Weights of a small transformer language model: MLP 384 SwiGLU, untied embeddings.
Each number is 500 + 40 x the weight over its row's rms, rounded and kept within 0 to 999. Layers, rows and columns count from 0. Numbers have three digits each. The size before them is the row's rms in percent of the matrix's.

# up: layer 7 MLP up, 384x128, rms 0.14, rows 58-92, columns 0-127
# down: layer 7 MLP down (transposed), 384x128, rms 0.135, rows 58-92, columns 0-127
# gate: layer 7 MLP gate, 384x128, rms 0.137, rows 59-93, columns 0-127
up58 101:562529462568465517495553503589496519510430515538501545468488491543485545522605583513489520522521459496544509538531505456518500388516537582433459510516525548466490511467503426579575501546527495494549489473592422517502493489510537486566559485471540474442524488485504513550449505451569472453493415485591509515501473532447502540464456496493448482514502462484512478502514548526523519509505
down58 103:553515477463569404471455478503465506471535555430534507461528550475429515492522499493486451481520510425450484504522509512585525488471568525489519559519504553555476489507504572500544413459549533543475547511507522484529479571525543482511466457531505636461493508470495487465476458561550479416577451553455504565552495538512485494482485524491495463519515503527512470475428533523417550490513
gate59 105:433542518487519531485468478559543574571459526472515544482448518433448487501525436452429519469523503438521575502497481520431472480610557499548536523502528496516487462448604477532469548486478518556489582457525592544467477472549525516507488509499455437481497502533499542444499558445570564503496434480517460462555509442477473462482522467548482547504521554447493509493520525497493496447494
up59 106:463506501475529530493469496464561479444409499425446554488458543494582474557565517520463523488525511535528519517521515437585514537490550471450489482496501442502538473507560416485459515474482557481467487456397543509514455471475556453504485506473444475583585492526567490518550523444493429480445489526609514493472500476515470461482463486482534542499586461486548490487527511521476463545464
down59 103:406484533411475486535470525552524401507520500584457547476522469522529510477473504516582442502551495414514540493527464533491479443565495507479475414498474514458496471521556501521368531408490505500473493514524552494502494487417521489508570490493523468488502495517437520558564518559519497514470449511519466450516497486504459525547471494511455478425548543498518510543526551500420555531480
gate60 119:494504559531471499424501465519471527608461494549490470480494435456501521498528431490444429482550485509501524495517480462477499575472480492470547502545485458422490509493515562398494480536476534541476478440480517502493576426587531503552584550506541514482437445518457474492561545493472521491485478501544505515445556530534484549503473471461552523487498564498455535473526485561459400512572
up60 113:520540495573517545472537527499524491510520497502501478487452557458549516530507483503520475519498491500477526513518601549463518520507551491518495492464481527483511525508583571494551485552536523476506463499548509491475524461450537571467551518523546458591457480454506427469453493509507511543466443509599575507456599505546467483510516515534474509554346525555543527524528426472407512498497
down60 111:495561473446573605504526469503489483499535505462541478505446471525507475510512486452471530551481446421418498477643563542513502572450513503472506487517466522494538471542471512560472531479533468468542531536487516489487502505496493475444513598446453522550464458434537532487523531505525582503518503466539483462512441494442482423458493543494464505559479568512556443546501453469470505436491
gate61 101:555590540559490470433466434473490514556513491446511487535472498438565532549490523525530556523503499462526501481477533500487467545478504570557563496485529459530493448423545600486548472532478499505524476478472511480492527469521537513523555626522486440525502523495479464478503507510516438547529520490469520510537554487520571590418497469477489505503455510516607418506544472426530454489507
up61 101:440515474524529549537516531405504465435477488538511477482535521501528520525521504446502492532496460483449522501481502572534537527424449486504449538448482489478548483515505518501553524538531530458457459576544481522468561468493529466503507494547431554419452564531502511474461481495453523535480474453593433440384393485460457561562479592527507486507480461521450516545485515484461469493495
down61 100:484486474484614479457582445512417471463469515509506472543493513507598465471475467537428507473507443473510516544529538479510515555558511509549492581484503522533464547451519405527530468502502535516520499527462430551548550497499514465545460564527491427498468499535481490429527581590440557540493540535527440513532504456544468524478473472532534482494485507488514427513443452493546441498520
gate62 102:489449460524562534453498485508546479480446456558487565545427556527480483470476482490494551503507561515456511488519507543497520433490443492502536543538450508453543482532517486560522479371524504476483462451492531511516522502534498504518585437503525515498468442520520511535474508526528439526547521490561395477513441586512531492460530503467521480484512485501480422459561439419487400426551
up62 103:538501502492451571500474547509549479491501437482462537483567543487468389505512490523512567501465600452461507460513504562542510488493493402503549557562460491505501494502446532508543555551536530443558488523535521482490514474490492521542538554506570609503492517509468462476533491501513508478579494487519450455422513468540472469530535517529448429444483488525527552496452530424465452513415
down62 103:483481513476503559527515492561437523497477413475487559468518482468457529468455551500560536504524498463504478530447537491527574508533563541471452473483513516500497547481478484523453452515477488554432468428514446492553508487507519492515438547496571514499533465494598604461605531519511450426520519468522473586451485480525515495440470479510486488576523506416519530442577553471534510555500
gate63 102:487508459534583457441536561552516506431452499534541525439520501490502523480458440462533497589530502535504504412533525509493435534540538551444488466560506520512495490515540508479484469524494448456459510536467585562570435462516514480550551561516517524534568538524483470500470502435540551454485503476524454531594515511464473529489546407438540525449491532582483551480540491445490490514497
up63 093:539516504449463484510589500555480539478489504485526502528511458531486460525540526405461474429477475510510532467468455521487500554541513519421470423463522554502530438531518505506457434450429485401477425551446519563494406482464478546487540508439508485517497445554525552556453465536519499493535509517530456529551512472461496515598488461532540487460532475511472515542541512537516497604454
down63 097:537464460508542528466522505498500458503465568486492525572551504529499511478579458506521461444501516530429479583506454513439504472485584398491421436511498520445460507525495451491557486455502462522557456550489419508476464479470506451469506503429591424522504493518511491499502384452415508467520479517543530474544449520535442534460490499517471457483477556497538504566451523545474492514514
gate64 109:520508485528481473496524519455484519579446516467493545441535468495496508483461468461587512563521547527526534553570496459477464524522461547555584479531461489515512557522572517490509552410575478506396511468456526595494515488486518473511515584509553482494527485575472419529516600445544529521470506482531480532536489454472464498455534515492503483472511531516523570466434507533464440486562
up64 120:466512469510478533508443533473470438478465438541496471460458512538509532471441496525486522505530581444497531515504529510560463476500536552485467479477430532498524543527513497503564497493433559524582493554463469530534461503527485438529526503494424564457542560434526503620520472496428464369493541430432486452528472506461501558547532477523473511527511450532522486463507502578553516511502
down64 118:489500534527475502500503479481499428525487441551455478441527476488465418512490499535497561505587524526439543503482432494486509540483488533523511473580532510522554444535512532528525526560596425488609551508523510414518555477544524520538517494550503445514473527512511483518465526479403476534541458528460520443414470574420511506504509475501450490516495513507592504561477567542499534470502
gate65 101:597524496518534463458528514452470471485444482495470480501511476460537552537539503444584512495544581507510489514527503479510457468526484485478473568521532507500459496591512483490517453493472541542531574486507546535450527508489468495572483407548513429480473518478438579482496517450446458525437490550531432504529545475431443503499459580491484518516502578416478465567511465541409515470476
up65 098:583510572456549570479496495527513494471499434513494560554495545483441501459501538538500532464437469540592499491503433520519508523561447527453512507472539533508510447504512431515491475564448531492462470442501478553499538467455484427440528522543442552488581500501541483505420468491508478558466485496544511516489489517519529448531444450428544528553514517519576495390455472456554506458529
down65 102:527429538540496537570529513451470502492501464470500488479491435468548541509469477469514581488479460490468460515433477487517507467528481583439553452488484494511564478501607570438498539569465457463514478495617496430459520519526478494461572559509514507510497536480579483503493491525461472514555466430449451467493544533544491547496500455520482477510549577532461496466577521517483417535532
gate66 097:500522496529427498483453574490466525476469541576495473551509478527526546534515557587441469544458446507475542535492490466589508500580466520453486563554504468529497511572524496497540446403499554485466471460449516510402524504576496496481501503471525504546579525454481563502465498460550460485430450523537449594471528534493499511510547517521490510500488490495550538488433450481510445513430
up66 097:529423552454489518489521521455491527566497521494575552466427543534497416555490474451489545456482493496524479440536516456473495485452456462502506520503486497477579457424502501590560488438549451502539465514513507490483492493482568491530501575476523524508531469585469477487446496514547543506533500475339510459564471501518513514489417429453482483473464479471524474423487502475497527472525
down66 098:441509534453536541482502576440447529521415490455497492526527450525598456519572489487445572505450494475477490390465479518509494512521483519511555506542459504501582496445527488571486488515570397534461488471494530537472442524539458589487537484507540492537425512436549492472527509497506471452494476564522479543516460510543533538455463458513472489452463491539511509509489483566473519408497
gate67 098:555553502423427527485534512480463540521509471513543455437420541534529526497485459450541564610493530530465546459525554616503473514468514567470543491534411471453492563558538502457501544481523493512458485480472476567453521506473540469502455558498532440462526506561495439515437512494477430489524553474538465473554504527493479487499466532435567548502546491484524529554511472491506441515502
up67 112:523497494508382546555458513457482583553492505478445525482476515492475474498503554519552526481584494538371505493497525458548555460498504472505504439464452532438495529516526483386482509462488578497521473461429475539541501536512432507478554511529522567478506499489476525521542462448435416479527437547512529502520511552498501529502517567446517477436459506497456489502484473555519517579499
down67 110:479515455450488501499540498492552547560497553500510529503444518496492496493563540535452530448570455465479419456468425441495458526488485488480490529529510610556500408548490456514509514506488503555515534518437454425577506448591453457508486437496436556494496488462519496511445502504541495464527518539482508586550535480434465524471537501535413490518477537544537526462494483524566528426485
gate68 087:497551424543525533529500494529482413504498488503445487487499431555489483542459516517520518533429462525455486481477532467468491477552453499538494540520465496497480501500551480519522467392507543480580534440516624478491530501547486515492437509486523469469547466410469527419498555528483408467431543479516465531494492513496461526498485530527504386517525523451508557456450441447479505553436
up68 089:497495535557448556485550502494455508527514503439518432520526543459526486557492503527542477515609517442518553478548497505522470503539558497495486530483440497571484471472414604487479539489518442535501493437535477480492496459495459473509499452503492471478489521465509549443428575487504534533527438468584443506573392451442412478542554500459534522520559484488486487520520479526563492468539
down68 091:462527493544474468493444506529455515500473542589502457429570488546506548455502538546449541464553494443550513485521509428502471527512522518514491539471485427495455449421572620513454528504559510516545525542532549531488458495522502513498496526431446523571542488520500491469509497494450465465561471460502539381496586487486405464497441524477512449524510487549464510472525484503540536463482
gate69 094:494537505528467452425502490492497512496568449541518504505562564505521471500545477459467528615456509480489389479582544550528421431492464582535557477502496489514533529520478543435534480525541513533505475518457463510564471452470472519440438509484543475447529482479445526422448502514503524500477481404442389529555473504513486459456497535419458462493510515518520490525496527510498497490494
up69 103:462473536530476565515419538488570499511515511499509520453520547539494531474416555566505575506568499438481481499481490509516550495461479510532561505508531532475406555552573497481511512583552530518566463446515506467524543538496490505504466453484577560500491486497455492520483532522527467582456502474440537555481451550493514560520448559482497502553494500433500435377476497510545452529515
down69 104:489491474521527600490479508513498500505491519478511520533478549431476468520459529539484583496493490491452474496505484505505511562474468520539471517451568575565454522506509439508507523510479468489501513535420533491461463475531416473548505571510541513505467464461436547482499417509537464601491619460552506396498453516490537534451522419442522492476485524452529489559471596546517534479506
gate70 098:500524512524514450495514523452445503482461526578471533535471498417508480525474505473548568496504462488412465559540489487487438500530464473535533528448505492537574444487508517531582553455569432502505485422438529521487506478576487531503566515552508456476502507522478375567532523533431543452452433503550548509550480515507452480472477514402489554530492500449491495476532507524503503456555
up70 095:456491542502491473519523491425567492517513532467460553540535492455488466513446508460439538441402551445448530496521495476526517490545540501490557585492524538485553511459453527503477560528516470473466409481476531522508545507523418515503561537482509519515501448540533511537532502404457544438469498471441510514494520430532540442483575450410518453454497515481465480466529547567531446570520
down70 097:504508547461560476525533512523481539568518510458485527483511525495487391508534527508422502473518509494466557504424492461535487453536440442538589532441510504501423505525488468478499550492587546466586500514576441417488498530462490537463510493485548497511506494526534549550518518501477507453417505529550473468492475465494592552402470560518522535466464488463496583562527519520461495479461
gate71 093:462517510561480527502459516403449411537495455548491446459502539462506482487495518463501614477541510510452551440531515561479563498530461470551501454496529466513490581528504453537592551487480483552466513469515507493501538483545543541429501532493504446488468487499506485456505471488557535487547469488541522479524518475527452483454501575518422461527448529460453429454531512572460562426568
up71 093:500481539488468434524559576521527524546495511445460532552580472521567496533513520499512500516520462555497502459446499576533535544449509508518524484461430513467569421499523498463546437526473462470539519540520491544475531520465519515500525506486469461521567539476538548471474459610525505537534497405518529474551573467447547544481533443405486454432518534476493472589453548500468524485520
down71 096:539452525403492484498480473512499502459479453491471557540515486514534484470502489494464374567459475512455493505466525497502515494411532559465539466512471482473557461511498458550512512542485516503577501520409487571473496503525458462501526518544503507432441557465529542517431549461493522528477551536540418473454536486444480418466447445575583510495461454550460499424459471507518477520485
gate72 091:529534490517507548513476486455517540488514445498479461479470388508479552556555472507463469503540508523473475495536567486486477467510568478470621489450481423512483492538463580475541501425501472548509442552565593487534503474449495468568511521533470494563497514409463450494543509516518583485431567513479465545510508455516410503521556519523513476491543511485525526444521506457452444500481
up72 096:521487505542460477510505550552539480513542493514575441481495492447589540557492539483467518555504518478480448468544512517470491485492485454552463387526445449462426518496493540475473478520527484513503473579567507506513531486435494449513474513543509543465440532486446464554500515572510507478396570528542532402511513544490461556503513518595470541513440513582494452485513525459527499516568
down72 092:455509549444527508512513480494497515471465573485547524481549513493464456445476506502437527536465560536509470408582533558487570513449507506501451423515422507488542519513453428544446486476502449507441556484515504428466463499525497526477512531464409489512575528465529445515427456556496514436476498501557431415498524570433524459511505530476512579516514518509503435545507540514505534509539
gate73 113:458552505528539499485517554505480571484472511535507524459502561436402491519433448527558506572534583474485541539554517537435496485497544494546484492475495479416440579519535507474555503516484497514482503451514496522490518477472561461502484497495501465373540471572432536549527562476550530466536474469492517519541518513492554551505531523468539438509529487427511425492515447541457413530491
up73 102:510512555575545483504435533490476514481545510523449570500562480441552497491506460513506599467538521514590540521502506445509558572485426557509485476520513469569545539552566468498553414526458456506519531525484491506551540505523563530500539505516513537517525470535455520495480498481507463491412534431576495500458479509463479459463469473611527514502470503459503456466437528496439424524551
down73 096:470482501569440475586495476513478475399487517550582478520518457521516548465450466524504569579550471550490553487467544476388468485530508495548452523499500476486561458473533423560547456522523540471496502448505481472502490582556524523507532515458542503482471563510501487567530496529527400484571532521440492529484477526439511523537501440502532504425562492488531485505503456493470436534473
gate74 104:522470507502558468510462500480465534483482486454502463501470567426466490552519482536521612484523554508521432552472534536445428457563497512520588466487509497464463534515508488522511566523556517471514485487550611476479577461497478480467498520509535542499495496532452430468531503530483523460437426499456558622486486531481493485436472532526537486555536514467445498434520511475432420515493
up74 102:501505506394474458469516451472534457488481520561568514405533503598550512519496531518506512416528523459499527501517521530510533498468498484512467597492474540568524418474438477481510454463473508484518492473456463486493472543525506444534529515520527496447489540480521467481446555474405465504570507514607470480453491492505461503535510497401495568460503470461428461454494456564542537524461
down74 102:484568455450446488427470526522438530463512506489500499547493503491432510544509479584531585526486479477502442511486454437496464437538466483500511418461532515500502552537496557531495530543418494511453501440588476618527475537521480472495469510487506471413475492521437438468467546439510533541491483524534432533553446515475497501465456463466474524513562532423508479540500468527440469477441
gate75 097:434494471454558440494446520507473585592457518523513520473449511491505468470427451531580542457459496471508496447530535545472432527489524537580523546566467549490445536504495458487498519462512483454485550526530435581495531540617480484510506522516579552520491492518505470437494510508451508487466475492542465554490476508554527425497550510494548492520422476518462469417462487554476480541461
up75 094:571538542493436573484421528485531380534485472491491556549485461544485548529588520482551442484447522474514470476515445476551550481530520507514528480485472482552492448564550511471478484406442457485482505581503487450403491511509400475495472422461503480497497484492474519533499514572548521566507462540476484422468442462498455485470525469480505559529504525506508471511556540468487485522515
down75 092:536565432494502418463490462457494501594474460491432484491419455506489500441513506516491557439433506527473467546508550516582540503550512527533496513476507476465537515518588476523415479476479473486479450516503499626513526539557448471533485512519538497552498592409487494474517524492541487589515470533520511493479487592547461543490524468568487484490433525524474461483542500517509522482536
gate76 096:501488532483436494462494510471502540519470583467525392494552425531493477496561493498474542559503503521525545466468447581490425489437493543545513431553517558454496514538495520541540554428552513504525526525477454531490568524542546490485521475427468505527500534484469513507511522513493457406504449484499463523531495431539457457524512552494391513560507562496540466432495542515575460551529
up76 094:488438568520446538487515524518489539537508484460457459512507450527487575548479451553496558523488469499555510426545510465479526538508562369470481524543485503501448474443446521501549484524515448461484563520513519478568504487475457463508497585468554565483468488534562510437486604551484537520523471519463586450485422488459541405503459483532520459470460521495528539487489468519508483541522
down76 098:525471521467534439517415508472457454485514496505514568452495490523466433461492511486482474593471463491508524542419491585434501477490478584509506493518546532445498511573480539488529516495500514557539452500576504467464475486465501487459528521486491498489497568404499579480551527511519530539458428525427572562565544550493465474476473452481467501508538569476436505493563598465516503492461
gate77 100:525548466533470446474462448483425439541460511535504449483479460499526554476492509475561502512467489489602459527460461485499529564548532560548585460477495539495492495465523475531496455502506532478548580458531514512532467430542457468593538456540545529539510592471479506439479481516418570470437461420470458468535535477548499487446529511486538496495576550537484513494525512507552484451457
up77 098:454494560549485522543501521459557457481518501496511522478573554523550560551509519471478522516481553539491507540528512543488544558471431521509432492587489544503554578519546545534500486485501478495480521507372558540529484540509584553507585472569584525546468502504514485522538524449516470431483462436464514503466509508490482537495502465524424466509524466525581439499491449504560526533566
down77 101:482559549499481525515480423489431449455500560502455521525473498479499518456491525494481492470459560500573488466443595401456506534505440527503496411553538467445512472462516512495544501512483468545565499509477560382492393457500489539480533527512534519522471569472555479502507509469505486541535554487521453514513510473520504500480496496433449535633491539525483482473439503452523463489453
gate78 095:517538469496508492465468480468509551499513488435536563433508528483505447443494479518474560455485479540499471428466523478441456488558505503503621507591523496464539548451570556413487467532554524497477605542553540493469544526433542538483586522464479511504459531513480485426538519471513468526483502436455463531512451509473495429463546495472543558461547518467536461522445538520458497497466
up78 099:508523545504513529500522473496499513542542471455500537431447446538398532503488478512484437420469539521498463411458506456443560534548545561489556448493553464532488560444572472504444506526564506550548456467525466539496496551459505458503460457507480489520419561555502510470451482494522532518498476436536522472523494484497565457502582514493493566524606504477544535513512522455529544490425
down78 104:522499524561485531491543470482581482517440513475490549547544532553510530502363519545496459456483471493529532487519426506492430454533464474495524499494505469437558463527520437502458522467504531497488531448509472480465387499539438544517493430497499512505473493529500452511473486508496504435491447492473347491475470527508526538521522462521412429468540444530524446576527509557504477502500
gate79 091:426484447498536504488371470476520469482551480442453480500478447552477486524455501517499481544552532494581494471524585529415550572475536524517545518451557514511508471510566501506511470553452531440446524520472497511565458442571501530476488561550504571477518528511499469473535519526499569469582513471458509520506511428500515477433511520528558455505434557519496588448530459504500492486506
up79 091:456505502431550552492468473536552528499487450477512513434552490568543512500472497475471457504506440497493468596486461494455524532549569444506539512537513505484474463525465563500506468476441505561508540543403520530594512522486479509455503472472515536599481504532473550466481547452486504495578512463540504472438551474540460528534489509490520464469515545527536524564411548628541496548484
down79 093:565504515529413591540516529447486545457455418571501500410422563502534450539509535529495502495473484484488500421455555431452444481519486483463466557564470462563495519519469482529404463420501503568497473475526441442477506523428465455503466488522575509517480538473483525507482502463507449504523458502462546526478485513535482487478519517530493570509485448467502471438438471558468460519514
gate80 102:548556436446529508470479503449490472537517434507515421488594508475547515531467537513556450514517454451528468497591562474545501572555486506496480539570535470499527534533478543476497508576424529509453543469486523527556490469479504440570476503534504492475545510473523526454550534507483455537509539456477436552525477517437469402530416521426466504554545557467453467473506475485462493464480
up80 106:530515591515469467496474527531430511448464477485549434467446491465513477455552525569467510479442531479460525450487523535526518512486455442425534485468512520556436467567511506507437447519517457571460515478483527507474478440478422585521558533451441460494460523585531510499505509442461446454504453515515490495500504527525511445505564452553446578397519491482458543510503550467490546504531
down80 104:479521523523451455470514473467521463453468430544474478564426468424466507581456483480492529467456502562492516452540470490448484589562474462515487532536450479537467545498476532540526437479504525568528488497498484475432432476547505470498458556554489501564572506470482542439499563532496529468481522420468466496511516541491493609552495566548551537464465488497472530500528455495454436493424
gate81 097:536459541508514470489459496501488519483416453513514474478492555449492574452422472550487475465547479475560541411481526516530493511496421564497551502597516515523515529543519499434503469542552531484387485431527482534530442477501490556436474522512488525531503515525517508515543497465477511526497576479509477528499529456477510477507507520525535623512434496488446523428552496381442514487507
up81 099:484449497518486487476445482537527463465546486488470428468491474506486495528488443450500457451533510532532488539443503529509515556539496517585481516477554528514437544531505494406486473518468547468439464509449497476481481524494495546444461455466484503539498513436519576497559473532442595519526544546475522550471534387481509544535585635564559506513498475508476527545561448472464484498527
down81 097:532455491514542501546474447466464452534438529454550532492536481516479468522492584502452529539431508510527517541531448501559534458463527475443507471525522546437510476429509537561492525463509495523475472547449444595492397528542529429476557516532424437547441448538506498574479476539440505521460494494498467465467510461506533480483489534447495516547463623524485563494457486492464527455497
gate82 119:549550513459534523430494538442404483573485499504550448465445555494461499493566482451530502502492505518551516506520526508543444518562483495498594549532472465446511493497515516486511585479481512520451507580507537536443573470448459484491450519547533483450491529476468430463454507459515529523517497459438462499520550507547498470503447498456523579475434543497545412505553490424413482469464
up82 132:523478580417490421445504440518466494466485484456475516532441541539409543536477471474486454487466459493512499505460445548533408470536412608489561505517500525469547501510515556443499462443473551527471523470471500513524588509470498500444542561483482484444477499532520472480477451498527456543528497525488516544487536453433468473452483465471543449405514466443575541482499494487475486535535
down82 117:503520527545449499521540555516475499478424561470477484519510574485455415527469493444492475519535563479463463481533487452562541441496425574544471553443513513561546520556497487510508533469536488513572514486563532396503427506516477544472487537450582496472514525508443517537519459497496472542435456538554506524521455579463519506570586542496470464507583491458477518499558496517502512525474
gate83 101:573499429486495516502446513507433492522470490451448488499471455512456490462552415514545484516488572436473456557513561520450472491557449473483483493481503407500497503503530499510534541518559544511468481525408516532493531457460436501474456523474527477526468560448442499486538544533500459495515579529554481449516582465473394522515444550477564508502508528456486577590507536513486469436488
up83 100:495485490548533545496496507495473513567461453514531528479525610518453566407551544514473540505484542566524581557518493488555544412494465563463521487459454487506560502444482498524498465531488470541458455521517439515481537491507427508539507496526487478512454472514491439508436499516578549525522547568448496519440484564512396501533476419461506428489509520445533535517439462505534473480468
down83 099:500548569519484510492537535505470568532504530444457506492407510520458484529436499503530565536541541496496523533493475458483542518516484597455495517503499490438537454542468532456609547506547505532530465465523529463514528485542564439540543585480440538515521414523510543469596525486475476502520546518529471520471462547563473500441462565532582535450540483560467464484525551485498528457539
gate84 100:533546502463524530493440547484511509469506530508463433472486521503496569458527470528494475603474466583477432535521489446482496548570495494458464498446479498482547539471482564489474516460587486564496452500471557528528498473430564527566497546554474454551446514547499466554464510452530431486496471487556484495535573484449541485475511549432486544467432582468434497490444472551468521458471
up84 105:444531512580450467531505553510502419457531516440492485500511590568522495520486493468474492524484528538492532514521484548482476520590550488619519439487476446503516554483434503523512470507549465564474534567497582511505545488486495492444469547524509530471519519468488503496495458557484491457397516467456482483490498437505452523537569548470533484407405536495496555532536534524463505540435
down84 103:476513583525549524465520536470466510457534502549481523473507478469529501427509484529483355468402529504454521508463480520630480474451540512501508487475516543532505567462489476546578489445485501517516532472575521482494432535488481466432406531476477545502449501464502457539534484463569526467505470440483575524445531480479496478541514493526469398500516494510489575516536477462522500493509
gate85 111:539540448530582487501488500473439548517488432540501460465441479479484519441515445497530528532499566448474510554573489481507563513537522547464500514474481503534493590530480470515487522497531540555446452435514516586460487498440452546485469579508447524478482488486474467507501493432481515549460480482589536523570512505565516476487514466434524565488515605500417545463479526460525444425489
up85 103:491505531508436499533497471452550575417460515454494516496550490496452508510472480467507534499513504485496490497451429502541476426557457527481495479462527435427599564511498468443562511435559442507482545532413466527372488492560529434460509505498511500550511559419514479450526554530532566533492555482554544510552501432541500547510462514487521498493483458513521497538467499467533493443506
down85 104:514575608491550528471485469570467506450488378489478473539491557459509498555595504502518544523540531505548556530512530470553463459592525530527502618473488474455456488558469474467492505544501474471493522472483470469496490523491484485502453520395513585512497445532537481476478529541467503481445504480522464515471490558498461512516526533569504509549490474601439535517443495498477535493488
gate86 097:550505503418543562484578447443495530531460488525584414478485496407520524501507451507511497533551517524527457384604476504510505438469497531543504550542511551479472485498589530503566484529512494509484533556513514523485451504587488530461538513446492475503490495494468421440468496431551468547478534408500536476505499447519497502505505503469492441454467499498555540469479505534484515463431
up86 092:513577487535445550456528568496495514552529493553493472528501432510482464497482467533454485486472489494471508427529498474466516553524553445507538509496456455477515450499536493421519474501620482531419491483505521484455528476473452487558487472446477424521478495439544438561514488528547540542371454545505506543548496489535463457496480547424454468457509570456462455561500532537484537533538
down86 093:593507504494555495524528468458504499492467431535468470468474491551521524548562450462475590478482549576579523525523536521507459510551474459553523474565532489482529483551570496533473567536499531536522437495507516449471524554469530616513532420487502517511496513471594461456424543478492503514522472479429496506492519557513509552491435529552466529502545468587494554484490513571545501493526
gate87 107:521541498503530443494505497451482490573443510535527461463454592498541531506466453589512532541512456456435510501524497501492479486534494490605523462469417480462454504461545545485557510535477494491459481400450520563532539419478513468519441484558558455462507569513495445468485481420486431500539471508525501495505473504515486565460530535465562495527476522502478466493547564513449522434588
up87 105:477523498527463540524520560450528488526532476494495479460526522429569440542484484582499469469462478524408512479398455537543525470473487447562451478484540524464516495444483564577499512591524537497489526552464447451512517458480475525554493510515540488521436470524566529550478488616454417415481459553493549536491531495455446512489530445544496489536506522501502461534548561502494522481486
down87 098:458448554518604496514502514492428505510442537530528452596498511465549502462531548521538507516482450563614518379515524481496522401571522475508483535460547536468490503501457515528483467485502504525502509536520538580602512513511469502481435576451479486474460477475476534552498502432466443513485474534567506540481486483476457534470519517560518545464548530503485492492531481439519546472464
gate88 097:461441436445529492471516495482455549523421443490516484464506510462512498468481503484494443490457475451472467564463588516464467462482585574507475513488500557494533558482485504497524498467580520425461472499481459522486578451502495512507523493470544434566481542471447487489572502507460573470472499499488537502560467467572439506467541422470545509526474511410497427488508414510541460485584
up88 090:487460455486475545458468520475473484552465481538515527543467413568487496530458513470504543449482503538507461520463538473492497446572522453452525463428540556580470427435453492519412531469480548496496515512469558540533495554495515479529497410489479503479518550538437497509429516489504529541585441601540536507468529469545473449501435497564495418541514467460493547510483475503490528450442
down88 094:449453582498443540485474548515469448538449556489520530543464436527506549456489513519447476483495530527492553441519474480447496508476490558539522494503443537486506484438515536468498440486539555507494568468472456483470474501458490529499510537492432459454575523511587509489464441443519447529461533483511519420603535486440463494442437477512442483447568563434487485521489552518415476486451
gate89 091:453559500499553508509474459485536551492478519481548492475497547494554492469513546492499518451544509489479504482537588536495542541419577526485540558417547426497521509514473454456491466526573482387430495500501455535576506523568479485504474529539565518503511545499461451467472545460481510519587536532491510477479523560611480505465498496555515443442513522466430461471545541520504487554561
up89 098:539483528459436460497535454512459551483458508494532508509526517489520502553571534554467446445482466509504548522461463505533432502503459479359473532525491449503503512465537538521472437485544574446496516480503501527486537488572441455538416523491512511496439473488517488451428462527561430500513523583579478587450568507484467447501504484526524542473537511475420473554433473465510485491481
down89 096:498492488427497443469543538520459490420545428532491493525445505516508503489433452492488444554543524568530398524512499559486439489519468489490506507473466498515471449491505540482616548532422447547472488457535564407522506446473487557483407541536505543483475519543517498557493480499454549459475496435512570518566532474529537526497492531503441517497511460497529496585506451468482471530443
gate90 104:509539567508432499501535555587468463543489439511458529434506546510500589584489466469491401503511509469535489445581539511502497500512489500555491491559539480388516477469493456526539512456540517450513544405506498547524543401528488520505471481553507549514459534487507541516546512461539509507466520464519555455466475473563433481470485441512559498481556503521485496498573565536545536492490
up90 098:465447456484499548522487487476473395486481517524569507571519467459431445476478506536470482486505540442525475517547525508500507451502605576453463506557481494577531551551451499485473519577492574524511543511455507477537564534446559533481559557494446487444457573500457538438533531414518537498500454489489509499505554495530532471423508545512456448516477544462451464506530460472491555525511
down90 101:461499496444525591542493496511469551477502486479512498530507501531476543581514513505361509450474528486536538497545511524547534471531515543478490479522547485514473500512489485541625489514493513498482478500438477571558554487489454476535508535486450465424505493534518497453538517437512407459498494514487451542497513554529494473469545503534509585450517496572469514398499547452595486581457
gate91 116:489511464537525449470443534506538507555483410504558542520507459440520504471468465431536541537537469483494424483590540461497436491488525482479477574579506545477482507510619503507516439540561469526515538479430541524521507452591529548504537544476503476518525542456435449485496518473504481471572480426487494470511593578527434508448518507479498566486537506502460459486466526488505459509506
up91 114:414468494539484497515479524532428541510504573487482543518424522465454522495497543525504490479479482499547485552496495500501510511399492554511515449492534447511543526514515518550517565530501493420480473445590577528573455495570418475554488444513558500417384516481509511419512504451432529472448474512507518467486463504488528470516512524531492418589480462483509491511499419494522502477516
down91 102:509565440445555484414524501424489477462459496522518501551466530453552506519487564461478435479447460507533508524451522527405580441522452534529573466485525481527571462522501455437527536477437541538519497442554513515503513522505442516553448458584462493515483509545532424460515533482536460474481531553525459536486463486469473457518499548510572492478523511446525550504494457552439566531460
gate92 110:488509492554486531470430550505440480510494429509447544542456549458485544471541516571554559545560542520511471456529440501476502505558415468529540435514443523468490513504526561543534556548508497488446583481494493579469534510519481475406468549621473499486504546497422509516500505462471485496522486495454440525491497501522463499519474529451467569563454526502504421513490544516548426492496
up92 106:530539529546466497492485526475464511484517539470459495500522511510515493549511491411492517494508567492510544517538485479576503543498523609439529484515480458502522542544524461479500521516466560546574481545527497516532449442503547461504429532573528530495495388495580507534512470493483518415414497440460453446560478435475518516481528458536470464511505457528489480409444618532452516490504
down92 113:608523541534558500511530525518505449476508523475462445519532512477501532492487569408485506490516480476428550556593535408461564498526526511485506574557543501506487458525561501532482502522471517520552525438434479452505415479505524549512532535482446478496435508429524530480468548465564522492508479502501530472442528487521531567494465477570421478473470404470518497500530541510468434456526
gate93 115:540522428439508465507491518500477538460472469493593512506524562486528536452444494442504520502529537507482478537517519512461452559544446491474515545529449528471500525475511534531488568554519478490497473502489585562512502430587610503557548500453470456418420522527467421452471448455564551540533507490488493559494487484530438483483452544502573539528514507429518488472490519562457489512561